python train.py --n_head=8 --activation="geglu" --attn_scale=0.0931 --schedule="wsd"
Each number is 500 + 25 x the weight over the matrix's rms, rounded and kept within 0 to 999. Layers, rows and columns count from 0. Numbers have three digits each.

# o: layer 2 attention output (transposed), 1024x640, rms 0.0361, rows 390-432, columns 320-479
# v: layer 2 attention value, 1024x640, rms 0.039, rows 391-432, columns 320-479
o390:469568505490557513519537465500552512482480489535448469507479533531467514470469572550479510446479524502512510507530507509509516504470476485482498518499505549546494490536507505478469467510545503517498484527478509530481527475480539518489537532498460516509511496482481490485495470482510508512486461503488525472524475517493523487532491525525474512543438502519485430513496476539546475487484479501542487478490551483454447506561485496501462463489510470471464455462558513521489543470508512
v391:511481477507533514521498454519476448533504472501492474504477482537482547492523519487497504509492519527451512481472524491470503561522504487524511524509550479531528545499526487482463480439482523502482517489500474539504514507484491476501496511489520493498514483506490488481519501490463475487509492489488475479520523487558546533484520492515442460517495507533483504523498503517456547488505493552516469525510503528503498505472480485522448504501524539559507474501535503500466514521477489
o391:481464489521502503564529491526475473506482448496510492538484511478483501506510504506538491518511573477477546520520481539480490451523495480521463477534498482501532496523494505463500458563482531512527507499470481545487450529502467499470530547484473471463477503560495532473514482524552481492473519451530496519505453503532498552559501482481503460503572459503505475516482495445485485482477504530507465510504522498484518507467480502507473466502503469505484503492470426529464479541497514
v392:461539478486481514483444488489498530505487536469499501504531489509497489525468469516466522493497500467536549545462518485519439477495522515483506465533484508486520536484494495474493511511471534484505498496536485534474518492512471465495452491485497500507478497523496496523500482499476544513493509468473466514454481507527509489493460469478531498530486485492488523504469516484492508488474521525489471513450519479497484485465533517505465463517483493468497538528486485483547510513510501
o392:520540498488498542514492446491493531479502471489504571476488484544514466483498539465519507525489498511493499479486477479502490551489525503488519480553527511493505539466482434529476528503536485525490501509477526458498484526480514456464500466541445494466500525495508501510535443505503533484493495485471424543448502542517540504496499487492478500521483511491528508482511523487516516449448505500443473522470515507514463494556477467516524468543526513480525514531488520521500488462522484
v393:511522522496520506515455499529483480491522499515504505518517497500519468562515461480510464517509489522493511528524461550484496430456451507499467488474517516511534514488486546497465453500476479522497454476493512486480528513528474502534508494517539429506519452479527488518512520528547502512479506488537516519563506501453475485494488478530536506482536532489451514482486512485474564489530512518508501533442503533536485506508534489480485539497513508491474515509508506478502514513495505
o393:498508492505528505552476449555529548533477519527487543540540456507492481516490491501462478506507509506476483490475499518490480501522506489566494479522530493511531488461485471503468492499504468499482493503515504503505542494500524537508468529512454481476529476473529520508529460520505514524496466490518528499509498528499517532529493502535488542468505494547452494463452495509501534460499559480510538517498530570480509522499506520478448517508507505531526502533525516473496516509515535
v394:458526535527508525506462491499471502485547498518509489521510512484525494545529450475481464465497497484530461485538441538527502489480505525512504532506520557486512521471507561524481476511556488525510484475498569522497539459511481498472497508509451508476512493472536510497463462504526462525492523514523461519559472525506466529518523472488538546514512505478535527493503483452539511457497500502450497558523500509479456500510503496467475527488492450544457464509525498503507497505492547
o394:470473462520488455473522471475469490521519492584488510498502462497515498478497411481517492529524541546521491568461463510525490548499542493546471502471522490495501476489537509469525534491536478510491502495485527465525531523509470489477503504492477526566501478508524477455436482548466515444534505497499534487551527522508501533527472562502508525488509493461555499488451531460473533525493444506498587549516471539530493531512531495506517496503472496464486519537486489554512516523475506
v395:507543466499460494510454537517483515468500540520509475489498471482523436462503531532482472518507538479532532499481495513528518504556496492503489517497508515448557499480457535464499488516506519537530535477541517533486493478442521534506547530516537541515508475495516468472456503487488552491496501462465453486485461466482497420470473506539500495492530531476473509538491546525471543497516553444489478492463504565487459473537503496481489443526488512468532537496472504550561502470510470
o395:490512508500512482515509503532532512512469474529490523477471509540501464454493523529526477472508502497502500505467541499558479520491487507480509495497493514514502499472490502500478501484568512527535507527494489474467512481512504489502517494457476451517539523504505505455524489473516495497461495483488498526501512516506496453507502499520499495480480479501494493524575508490481537497473531471453506513501492503499510513520508484472481502518525489501507491487511521502523480455524484
v396:518500488504469515498534524515527515502492496525499491506507485462490474505546538493495470484503514499464518510520538480524531510512479519486526465510476484485468527483529520506504521510531496489509556487497506463455492485473499473516551508542518513536516483441455496519483476491457549537502529497467530441500494488456485526529493524509477525475480527522502497468499455524517526487514502480555515485477487537507488501513527479496485474501495494491463512512533546530476539511478545
o396:521550501448526498477457485508464515486527457560502523554461507506549501490495495562493497465475509460474462488499531523545487501516488509521521486481501488510524480491581509477472465490542484519521498485555495490478536493473522448489505509490520491580541482465462517512519469530500484532477445470480492489507498501491464505496521486500450554521477509459495509491507481472500506481510477499485536480480521520466506483535511524446501492452484501517487513472534462451512515457510475
v397:492550517486497491499536549511502481482499496530481484485462493500487487521514488507528507439505463451478490469512497508505486491474499490496484494497454477450469475487542516506465501479509494479480511480520506480462506483496495487493533467467497522497492559469463534508488456521489508467488499502494523484505495514531442500466487553498491502486525534529517519565503500518469519540460475506522502539473472538514506493486511556506486530506517472512454517491533508548493478531446474
o397:524473547468455507454528509471527522514490443520489451467458534499539534511486493517480492514459506511496510501471534543518485511561514454538476491487471516483462498564515459535486489496489522522467484439513543502441441489522500495512474515486470503517502515472519536520476435477465494473476468477502464452501493472460544517524524532526508524504495509471487502591500506487474500494496514493477520487490503496489492491517449501488494515514505487498474496475513573477508532527512529
v398:506522518476488501498486549529508488479501559528493488509521473491481481508534474544528513548498498491504535485530528584516515521502462459520437477487500480516478481514473495491530514470475480538506459485524516454538491508525474465497499553560578491522515464486445495524464547532503498423502521511490524472491529481452531516461480539518422517431486512497422477471483496522497465547514546489542502487541489507518467490532471463491530490498499525500494477506469514494455542511499496
o398:552510545491527485533500499543463494448490537524536514548496502486500454497538500537498509529491443499485486476525529501459480515515485489493472491528535445522515529525507508480520448482475499487546528529530494488477514496477522520463502494508536494543530497493469529490516492466536483538484454489496505483462521503496516516496481468534452482466546539509441531467575494527490481482504497494492490465510492539534482518504502513444516506509510520513504469533502491463492504493497470
v399:461495484540516486480518468478527475508488484497482510560488508464521486561469515519473550525516451492492500481528534429443508520497522519447489546466490475506493528506527489538473512490452490558454510528448511462495515516509515487492459504453448483471478471520512497464480462476514483548440464491532502506444494528480505407507492526512486495547500500471477435477483500472552537515512506521464487495494508511473507549500511511490513494456516524496534460482512518449511516501501441
o399:527547535526554519525520475461541489469509532470496471508495515524492486470447506464510526517519515519501490490565524482509564506456512495461490563471486478532533463501522523538523501486452482544454509526476481524505505484491487520510538446476503512488475544461492468470507485448506523526562513557487489480460444541535531447500505480528473482552484470571451447420494517552554537487477526510516516484522464539491458517549542508518543472511480495467491451509508459503497462428495472
v400:544491468500487537529508481524542526543515491502500520538512534537514526540483523501453475516484518532496548553490457499511485467492508505513543458483498508505504552497482509482538491527538512497452523530514513580498482491491444480501458525540458530495464488512504538502515494494503521529481522478486514492517529519526496481496489467446541511506517486526502533454523501505505491473517475486501505509498441484539500545475531454473483491448527480568475463516511480493521537525510528
o400:486527438485455495485487497519517491465489491491480521531509500513493524491487507485472504490508529519512536533482493494487501512507486523530506460500477555461458512474531476516486456528516546495479481489481554506521507511483467494482491482500512504460478462476512451541514496554438505476528511476513503507497516499497502522507519521467492490465497519517524513489491494476469500487509485537535481537469529481509514471488508478519503466483512502493504494484508523495487547527494553
v401:488517533511533524508527490502527507510500476492492523465499513462473503492541486514486526492445525467514521473513506507483503487503490460510483516508492505509476475516500480514520489519465482512514507454494497556482522467485503486488515486478497524506506488458521517482488556505502461526498497475527543515544518535498514503467524528484535496512516504509505496504454485538470460521501463535508496485505524474485517518458462526491518542465509521519473451545521491519460523462496498
o401:506481497525490507483504441536464482453551486501506526509536453506527504517527490497481480486499488500468490487567524504482525471466494503535477494507524506537531507515488503455501516474449487511503479432473533523493504515483477494530457482531533514461471510475556493499499517528483478505507455511510490475511531524483521526500503520524520493551523504521523505512482534523550485478487500482558488465531516507500468534513483497477446519497505561479540489470493485539458482500506517
v402:484474477452479519490464543462477517484488504526520490526528514457457462499516489497474456492493485454453519513505504485472500541505496487520494480492474506529560507512474492491449506524528491477484481492513492444471497535496500498478486452465539491503488500516508520493508488488476496507526532503536472441490478512498454521516489483537512528526495477497515514503489515464478485466499503486504506479482503480465480514491487527485519498489503470489500533535494517521483502518496466
o402:536448500519498511475485477478492520527507522511498532459543527533493464501485469564513474527488527510456532490511495511555501548491495515536499479539493551490523532521471486482470450488507494506503470499501509461528470514548478500494518495512514500485507488500517487460499485469513495480520517530520524461470537502524505533532523465462462508488525504455510504499538496529461508515525484452517484519477462505493480535503518517479516517443438532510518508526493495548457470502506422
v403:513540487498505471531490525491541497501477443478497509508495489493535493528499466502484519494490505517511474488505512470491529514523572518503537488502482445505492488493528480518521511512472498516523411508495487454521514522492518490537474501467490504508505490518448523459558492447512525508478509505497524500429501520519483511515494520485511511459492466472505479480500498447470472506538475498497494507492496506536496512516477521522517513484473538565465501520500493527546466525527491
o403:504552518500526546498483513508509498489514478463510452523460475486522516495549528451521509464511495473533493512478485493486513475486531510513471500493478456528508524484515506519550528538481530513461474496450470496540517522508500486524493517526494478476505519497459506530549496453516540518542535496536510507489490479467490499495495496489491492496492467510468545485478558514525496574524468530525488531489505494525467501506506524475485478520486478516497492543483530504547507494515519
v404:506482458486497516465480477493498496516490558488486500478498459503515481500475498547463472540492489558540534500510524502513467501492522491522504525513544511515504457512472488481489477508472510493489513492500500495521483488469491486504476530515477523486483487526502484500527503491518489501491466472468507445484521518498492494494480501534451530521500501482460507510492544552509519518522501509492488508447520480492497472499503489490466461519474498474526499524501496463500518509532542
o404:510476473498564451535516488538485418475494484513512555506521506534510478466496508495497490509467478538450498476514527515476505503497492508495493550497502511513495527481519490487505448474542505494528523515513469463521479504460487495508544450512485517487494507482482482446480434469490532517504463475475519519482518534519529548452470487491479448523481496536484539466559511527471535478494558494452475498495507490525496531516483507442558493484542520505459483533473484461509477439526489
v405:468467483519510463470518474456527489506497518524515463475467445515491479485496523505534495525495528473478541485542502532467506506527495464501534511500505520566464473511475436489511479475468511493480479507499495470458465480477506583474510482532524512479490519524527535462506488533495486491531490510511457534552486511494510514484466501522539485487514498480510552490460536481529514476521529544489513499525472447501492473572495491513498472500541501491502508480433457514479484498506486
o405:502468509485482492515539541481494490542496504525495491527468493468423463462517565494511484519476565533512491486514553520448503469488515488439496534469547537490505519509496527447437474426457481496527495572506473426490484436481512481502543569492455491486472503500460477467468551460479466537457491481483476500525504520510539489497508507505580493503510475418517458469501498553493508487524463516563475442524463469541473498507523527516518553472497501486490494489491489508506457515521469
v406:506518510491470526526490496491524528501504531495495508528494474475497441535532494531499489479506477510492490506529535483492481508492486478499500473520475451509511516567509531493482516545510528516481468504474491503437489539521515527492522504459524485508490498519492519488476489520504516521508512494501502491477447500490522462474463496532477518486515492531462491526495466499500476504488545484521505479494505473500488492515459530524541494489484487521524530466522524541485518506459490
o406:552472472480518485523492519478539541474465516478516527464470522518514466504489485535473484509525495480480501473509507497559475548508487515508516483543479479508505480532524498523516460476546495518484433496496503487437506481473562506504505487475553493513538508471492519434501461452517477551475485497522489476463472484466513515486497452524468521509491483526442478503552449514474510498475514482479517457509478489450503468528478485506523525515486509498467498459536506482500499494516486
v407:526467544501486542462503486506450477500469502510487530511518512514494471576467515486505509456481503493514512544497488494528475509511477525491503503485526504488491532520513491465495499500487518483510489502507484514509509470524519465478437607526479507492522506509497508544528516502501486511465495493449510559494533490533519520515459537509512505530495492516483497452516472478489513487546520502492463425533502504504503513494541489508519544499495511517512478470469509473557508508549531
o407:544472463523508503526520485508492533459468508475518489463483458483453530529506543490489533487502512544500491475472489508485476493470486534505484496501539490458468487475523482542540464487473478462481454478509473456491551485497515474490460521568480491457528482494508505532556483505482526490518473522507481531482486523497528499470481489486469485457448515547470515467486478477504523525494511560473493474479509485469519493518477464536541516467484529519524500462503501490471522492531602
v408:504514448521551485494507476529525553487497462539524470482487472502513439492501526497545461469481503490480493489487541470490523513518507507497494434490509465536486532502529463516527512532458518494476503497471515498466528521486497474491524527478509517509532502497464488517503488481506536530500493499488506555504477542476478483478487511521490470517541523533523509488482519503486586508489485502532526467521517520499486513459527508481502504468501465466508508458509503492480524466519509
o408:475499506468492519515468432456543541517519490511507460463474492490494464489496516480504518488513435499515518497437510523531510520463489474507499471507481515536473469508472481521504511490476486512485512498487469460504493491516492502516511481519465478526513524477462494499526496521550517531529489514433493542474491521492495436457489521471457501492478475482520450525460479495538520495508531454547487523499529508437511480525526500497510500511530505485535489437469529499497492470527484
v409:522532504490451527534483554519559519506502540487485495474518524483542488483490457476478469506484502483519501490486500515495525463515500502507518457497486471467536516522483510520489518503527502533510435516518519511465529495491511464538502534466518528486464473497472515519499489467537487504489517483504531492473435479493496441519512526509496554509517487482494501499491472515469479541496496456510491496466484497474489527484513530523524449507480471507497503512479543524537514477480507
o409:554543489484518531489464488488568532491478536516495521493482494540537470493503504491485473502468470505525504504468520493532490552477452532529500521502477506521483518514515505561534512484511515499505477498534517515492515500486520525502485503491538496536545472469494508472495481438521539512516476489526504485509545480491502457517505513537459542501491459495455523528503483530474489531495501476481500467501526514496487510515527511502495518545513488491507484496554542501543519498531493
v410:469491487487486519512497509453484481499501568473501544494492509483558558482518487496494563443505534454477523483505475515474492523549544527512458535498479526440463474469516526557513531520476510478536543490541502476503445494520538529494483505488490475535488541502470459522485511517479463463473468489476494477514493502510477498453486527468494508497480528490480487528490510435483452511514541439477502505519497471504518483517483507491501512485492516462539515479451495511522439523502490
o410:505508521487556494505430529472498526469494550500491516476479517554521483498529495490523512531501536521521487531504507459472540522452574498502482543450484518490472505476482545474513540490533462479509542515486533430470483539515482470494487541527472510513513544465524475498523487451491477506486470544508477494510489511475524486474485552482520480493466491458474493489517527495549524530492497459450550473561445468530491468519498447574541476506506537509532513549460524531517496501573481
v411:523526488500460493495523521505529484500482462480528450525489540503505507497480537479459463502477423543496460497513446472501497535522480503493438519493473479513554498518524504514488485521485474523495476521492504506521534504476536505503506424503511487519453489498498513459533468452495543530495517497530532443443517492497481479524505459541482474491533446523485476514496484461491548494436468489507505486452510517503459496517488502530493478521481501493444503481525473493494491503471490
o411:485493499501450482519522512513518491536503459483482466479538558543526483497468461489491473432524476543476466487491503491523500536544468517501477482541465505482519515487463469505495452525518516508515514495517494544520526518517513506509478457493499513506479510535486538467501475484522514489499504508511508499500504465523475492497527459528485462455485483549497479516503471497500529530486492518518484506470450509445474505528507505474514517495465458453448496462534487512500547469480489
v412:465464477493487492535514501473515471503483511540492485523442520510508576500531559501491512551526475513501561480521527445477516509508540511519525506495547523516505500469510468551507497459507500503467525515505502520504493479493514508523508467530489481469504466509487516498517528469467555505499467493490531491481545488500497576521502479451544467498503501500564532496504500470497471475486456534521500506503456505551495523513468500512494477481544536521437487529500495529528496529523532
o412:445508474531517506500494540522494453514497487480470485580505507491501526496530529443508519496513565488511512508514497486450519446503513489513478501475487465496522475487522519500477511524447528510467516504497480531535491508518475510517525516509466508478495491510514510545503529489487489532519510464502578507499460500549493536527529515463529493482507525510534516503478509483496476532521479516544501541515504497515494493464502498513462443506484490510472479501498471486513511527494516
v413:449512497492473542507544464559537522466489520523462502502493547491544508561483509528515497487531509514525498507474539485537528495487501544482551448527501505534522490477529495485506490489494488459463517482512473526497504520526507535517496477522511478478529463485522489457506505468510546489495491509496508564507495518503529537515528508477490507484492483486496519486459504513465538523520520553452488508511511515490481504533484533484502464509529474504491489508511537502525498518512523
o413:490510479525515516508552515522526516494522448508509526515493533473549505449486509507498515519510529493527555470457492511465497475501498487553500515512506488478516450517472493523509504518485508559479477470491491506507502476504533475524558505513498496460514522509461568501538496514519557545471502463490507500513476554495483518532491498510441512511499536494515507534496474523505471558494473471486484527529527549526477458511497539492509504497484512515485486502498528457474515543495556
v414:500485478493509483510501550559501440488461458504511497500491521512516492535494508531510486495472512487503528502489485480508508497497527538503537527509504489482499468488461511555521479491491496519476523526512490511520533488499526473543513484481470526454505504492447508506503527488439543490496492506486513532459510502470494522493509488477537456475510492508565485536485504470480461442485491526512491480492484480475481520501478544477527526462517512530514529477492523535579498505496484
o414:463513500502491520492526519514497499514497471466485491520520489496516525477533519456539513471519547477524510484506498491467513483495523510497500538484473506460494453466493521526507522521470517497514494510479477508514497511521502513495487529514440491497527499500510510506514539502500533489517530503493521493520516470542506492518502547494529479512502504477507506519479506519502482519523475494526507530510492506502492483497505503499489466489476477516502526508507513501543521510508515
v415:469508530525494470499447502495509473468541479518529522507515516474504494537501497498542483511510513534453500487490467513524533493495462484471496575531507519482517509519509531493553487495528504537501478503458497500487561498480456513496483533457491466468516472496491527481526478495553528525551502519544515481502511466486475543504520472515469499484512505513509544525498499528493576475515489524506465530540448515535498503503506503478537574524502493513463544487502525513459478490500455
o415:451465486513539512504515483492473504507517478518522481471552471480510539510475460516505477472495485516489539473517502506468504505520501499513514487504493489512522488525493512490513460489481490500497493489505523536514492429531520495455518554475547511483535486492494548459471461513453510474476534469513540478554513502484505466487467509530484551486561481534508478465466508525513513460494464516517494556537533543551499506570520536487504482512505506463457472497503536499440500521525479
v416:521482502503504513523534583507545529511504495466528483500463486508489488518476523496537493532468499507525489524511462563516531463507505544502499488533494487483448496480515493483548458469514477524492476498457538454480439493464502511506525500561495446464496470535511519474501498536493502445528531497479489498527496506506514438509477542486458525508544517489516529474494497485519513518505497505528488498549512474496505492513513480522528500513529446475511471445467529485530520537519535
o416:506477499499507520489575552502501523529433515549517467536485491500522509488455568493507464483544549525518518496541521578511486452556539492504490531451513432508489453525535499436524556463491530550536508554532459438499515465475524537529528548508468478504490493520485524454468492490456521476527499508473514541501488470516522496548501536520573527502498558522552464467495490508476533515481446478507492490548496532535477497463474508459538528457546480489488444492491448460549472492533577
v417:531481500488522520486499473527555463500490486555477471491497532503497529519538515493513499456495477522490487469523506481496497487475517513499506526481525492526461471516517493541518482497496522510483461452458483521525556514515474484547500512473447507515498509488466512500521522470539474503462477496510552518500524503546504530508568526489533480463475517464546472502505492515478444472522485506488495485495490513533504529514484497513488519494497508539490493516507483482479485463500496
o417:477532476492472485535473487545506512510496486490484498520505481491494521490504486501479474468520509498520497538500499462461492477480484506527485511485506504502504483499457521508508455516485517460474468454480494535530504489478477529497475492529509513484498481494528511509540529520502484533534485491532551487510495488479485533494504504491495481506513489496464495520418533512494485506526487520527485520508511522498491486492519518473460503537465470511526530509524488520526506539491550
v418:446504553535515474494514519463510524495455534521527521508530484495485489514495479504562474449482545465494518534521502484522487485524503469525586523551486510558485495523457531549554515516449492491457509507516478489496489481511518554480505501474490456488514486506480475544550501513485512490497498484475487534517551508517473517547481566496489509529519467508556522415535466528506549448496501523534531448491508497512546506517506529502485491485546485502476494485471485515490523496524487
o418:518486503526479521499530521474521530471512479452534512504482484463506523510474527451498479531495455501461451511504528512466497437476485463476495529504493543475524472550569499520537504492450475518453465528511485440478515472479512479502554513538502477474471479498462498566491512524485530496496516494464506512503455518452524460492474542469535508482503522495543512469497500538496510465478466516534503488482510474535515459535486527491561527428500511475499521571479479502482525479481514
v419:539506490520504480517517523500468515545514458496491547512452482504495486507459513486491488474462502478476490524458452470523488499516501526525455534504485490465500540486489500496509531536526489500539519476504506466530478457512521474498473499508522503517494505510458551494507497480490533492494522498474483498481504485520467490549488521464479521506482500483543544500502507473541498471506478534512475471479492490466512506472540495478517528529477503483504515488471507491508475492525527
o419:492514502507437496474498531485511509518513519470485471517464449509499489499500521474540505465510512484516503500472485491503502492522509519511482482484540470446472516452480499540514556502479531478505501484510482487512507491500483474460480550517480514499485508538494509566484490487462508469500521515503486489493486455536491460488532547484477472460475527472522501509465516464506518525513449504498502552485489511480515495491513466524511489519482505506510505532476531502510531508500512
v420:486474540477528494497451459456440483495479433488484521536535504506493505510498531469509508548496508504452504501504463506487456490488498486514460486493539546489542510550521524482491513503469519480510517490496504505517525496519482504517463479532474458488533501500520511522532516504508492503557501497495502467490556505542470538520500502525498517501518499493538548504517441520502498527489484513547493489488477514468495540444493477536459507509447510503412478536506494511489474517539489
o420:466495461489524485502460476473474481509515513431488526553520462474465553563552472509506559470522527458471535491519465489497491506500464534513450442539465456503518512516514494494463502540455511477490532479525528545523520488481465483455513523518522502447507525487529539536532511497526497536468549478540504473468550501537484552506536454506512483437521463501487501491438496469512472499481496506546478489476515495502518471451468535514501485485462509526488527498496477520501543563507483
v421:518490471514502494471524543485543535515520541491489528514486506507520515523469512493495520498519486561514494514493464502478490490430487559519464471490483494486456531522518499478496529527497495516530477477488533479494491498493463448457495531536531479511501478521494485485525533513506465492488520474525516446477516521511479541496473506472476525507496518516501451468491507479427518495549479520512493490484506473508520511455480519497458491485499495504444506532519565496507490520538495
o421:545514497506520494483495486533526519502485488513518496520526480544506523515494490524507528528468551520504520506487496522455506487530521492539478436528492437489493518507527492486499497515475522469461499505534505476504492487519505479501500496520501476480483450466489487520523431482492533528537500475542526467497520499472499531548530477486472525501481524534522504451514512483502501505505456508523479508520553493462483507476490508490459488464442542524473455525484512461508504530533563
v422:515500502502505538526508469508490523497492509490489528494492484484515525559477457467481554525493521533493522480471507502507460510512462504496485509510486479494508473502512514508479513532477486479458456507450493482457517504533481505499503558509539492529448485508468520469482529537498517509458463522507481529558515512494531494431525501525482489540503487535494470452488495507489524514506524486547483530498485495525526526508486483515521483513517515514541489453516535470551497524500495
o422:533483500524482528504515468479492522498510490474509501534527468468497504540426493452498571497480518463499493477441515502464526521471548469503487537538477488484518464503513482510454482518504507518470468514485490491478495498487509495516503494510529420503468523465477491493509473493511512593491486507496493482491500479488536473531472514547474461527524462510478474458514471495491413526506506468485521443520479515465547522470459530494518515510514525474453506500517511497527534549499527
v423:513495493519494493516549505527533454479493553475479488524466521508480524489445492494470516502493480511520522526493501495492494507476470591518506512497459538504532527463502485526488493429494473533483530522505504530514448520507524508500477483530516475516512489460490487522504483498503537505537515498519478511494520504477495486494449479474504487504490490512494515470492527452495532482499513521514494504467458516456500487492470485488509472502545467490445516489522484481519467519510490
o423:470500501504482476487521561544521528515453490511519508517514495535497515508459473497486521481496526521482504494491511507532519497550505496561514519512518487497525491534510496509489483507506471520499522504496526479464486522516580485494516495509439482509466498505511503481466463501509506501478465478490497539469455489493509529548489495518529480458468545540501477471545471447512547443464483525487516526496503498491499514538506482550488491487492475482467491506555485470457500553504507
v424:475507515523477480554504504479516490508509504540506474520458481478536509466492510500477482535522490522522502518509459491500499447524502521514484519466495534525491531482522508507558503444544498521490491532495526466475472480504482480467492470538551518520509511507508488466470498521462548457491523490532461462497499508497522469470529502476501483518528536541527493547490529555519488541468522483464501496526497523535485516501478458495496468475511518460514485464495495510507486500526506
o424:498534509524503487475487501468495456494524469559479480508483511518514462465465513473512554509493484500481521481501507515465506475499510460490507482494504530533513566486463510481494523469498519524477548512480546541512493486490479481445532458495510482547476507472516497526487476472489487509486515508514526496501490459509490504487493490489475521525522517510535504516545519484501487500493534507489510506470520529530501563483495508470470486527519484491500439510457527521503455474519506
v425:492511528516529500517483513480500486500517491514505481492500472540524528467481481469533505538546498520518498489506490502482477493517499482485475496526525457530512471539487501521515484492482526494500488500545513503523523464530507511515505495506537481528478497513489503583502475510503492475465498504494488444479501480500499475483454499512521496511531514493517537499516475462472494514456513521513489492434490503495493489517511483565472486488489518471483466519496481536457503487465436
o425:441577477502478520525489542490510526505515509510496553489504457488484480508515490484523529504498488541446461500448490497461486527478537481470469489519464463458529485469473508498514527514431476468500493520492530518503494520482495488528521511507460506497485488500475483500543496554530480499449505525498506495529502499536462500450512498505468438478520513462519464510487490455427524501461415524527474510485440498507556493519516496490468526532475493480483542580501504475541456490482442
v426:474471521507489508486476503530462494479488499487467502499539494494514493497505499531487482518484520525528493537470493491544480465501477538517505509517516534470539517485468498507505527495518536480523496466519487518534543484490512484524440528532478522461528465483474481510508517475511493514542492480436512529527509479548468511535504545509509543525489494476528538458517498537506486452495487506547488505514523525477496512476522490495504504496482494461446500485469558514553546494541540
o426:516514475501519476503556481530455502463512489499525526511522461495536530505540514480504512545481524510499484431471501503477465479493492538566491519503534501480503481509568500524510494510494470506519504493517446502539544505477494471473519512515504495480512480505496525504492498489444553459512494469467515509524536525516507496541514564493495507484483481465520504453500516496470492532491454508477488549525554516528475509520483498498510489460489519512508496559503525488519527511509502
v427:501480500504502505496517498452508520527533447456528489465497500526481476480474499479486516528518518504533490464540491459479469535517480513480498473514477501470482547513539514519489496548492496501516472455474518465442491502518462540459506521483512451519485495502541457504524463523501480479505511488537503482488497522535434553515474522466483462488484504525531499441492471508499534497490472523522501528527535467553482507529468517512503556540472507472435509498491522498489488494518516
o427:448516514515509458497533478465453484494519471517507456536481481518507548570487522487477503492538541510487481511554459489527502470519540499482466472523563473504539542517538494490463538471493516546483464494471518490501479481481516498485458525497517487460464497527530494556494422525497542491533567455536514471501475491467521525518442486473491508494533490568518494489478556518495540483482492527495481516469504465489539470514523499467426459467451530532452480535481521539489484500503482
v428:522486494485498506475554477513501472504478488525484515499526508492488513467478537516523488485506487513481507507482516469444505450491499470520511493522476475525497541526497467488452466521473485487549505475537477471465518547486496538495519417538506486469496533523491515508518484484517471497552511498489501439482479487526494509506537534509483526507525477546519523492485542480523493523480523512539469492465522483441517490484487529488491467524461535473468514531505497546494540499497520
o428:512488548528470506500498520488509501529511490472460508532501502463502526535536472524493497492502490503466502459518516469527541439497446480518511490571477483481462542493514480509467463496466483497485518458513470480490504491464484478509502507494511506461505500535524533500492503436499500466493522473499531455517486501512498506497505507482503522516512517504516551501487502509497510540513510470507470508462514475494507464464489542513515511452450515514523484562481506507496483531485465
v429:488473539494500500522505439508459503522476528532504486518501495521444540530526517484515544497515509483517499485497493540463506488526491498474516530460508554486461484487507485483488498489545529490530539525507498491499494474487505501496489492545473502474490494504506511516506519482479469485491495511514476482483522499478496543530502518515518460516507528467508476502532496502464493481526498490532510547558488504522480498507473500481494526457501512466501487514484516490485492508544494
o429:482501492540537499526520480530477435524524509508508471574467535510469513560504515453513538476479533479529527476537495503517471463500498496455516517464515461506517500525507517495446501476513513459511516540470463522509490502497480538457487544471491489488467547475539507503497501503496455461467552510534544509527517500577481482497514482471529465492506517500519447499493513507459498496462505485486522572505524516510551523455458534469472446467467494519507514474524470495493501491469489
v430:507566504504461524486513511483531502499500543506493470514499490508475515513472499488446488478470503487494535475503499513523515470492495504523528470476472496479532519485502533510485497485501471511489518509529501548488505484493484487505500491507446525513467498544518535509497503462543514573510488434528481507445468528502467474530451447518499493514549497499465475535494516464493502492497509498468507526474454475474482517483499494483526447474503470544483526491515481485502466507487505
o430:475491487506519515463461475511550524502505478513478524471516507546519532487492502528473521466444470535506530477445550488544490579474435551514519499532444533488457518476486479550494492486529515473443530492496536478517504533509494528513496472488505526498498483463523445439502485464504530500488472504508541526527545523521527507490491489512465506491463493529516517482549476509505535471472525469490492564477470495467468559546489526519499507533532472446457508483524507487494512504466513
v431:518529498530481512556510519528491465503510573483537495504492469510512493499494490517477472478477519485484521458491484483500502483536469502509477534505497449521454512492534499500513513526508508547507464489504511487469475493495527517525526495489469462521461499512493501535473475521532523488478521498520503487460484473476515495491440503490440521489511505474484501514512481482503525492516507453507490484454530516506502501536486482478527478503445510487497508459513501487475521498501524
o431:519510511507519478538480528530511526462477513493522494530473496513525462509496493530489491453488493521483482527474521516570522524502450503511502536481516461451523501471509497486507481476539511507489467490547495457457528495493562521495465524466527497510495487502516484471490491491502487532479474482519485454525449489489496479452471491529446504493486520560478472478502469505502554444499501497485506466457490497454494471515490515491511519500492490462478535492542501506506515466484513
v432:460495490495490470485467513518520524480490511482507479496530483527460482485493518486527454497511514519490489521446485506517520476519500524512524505493531535539478463500515504491477496453473517485522513496492508492538462534505514478517515476522509489483492473487478443505493528515504515464515486478519470496486497485461516452538489518517498434528451491454498482483494499534460571518507474491493511460504570505471511494492506509494460496499516530496555540446501535477512542470524456
o432:493542531511534596497522489530524518572511478469522508518504508525471502482467499529490505544473474463520530489477538503536507457495501499470511519494476462513522443485460522512487544528518526507538512522487459504492497493550495546516556464528499474525502538489456511540514538511575516523508522476475506551505487489484445479518523480480493453523512525479481490504507483541513483506507483490460493548490565549508511512482466513452464527506503487505539531485527475467484507436518493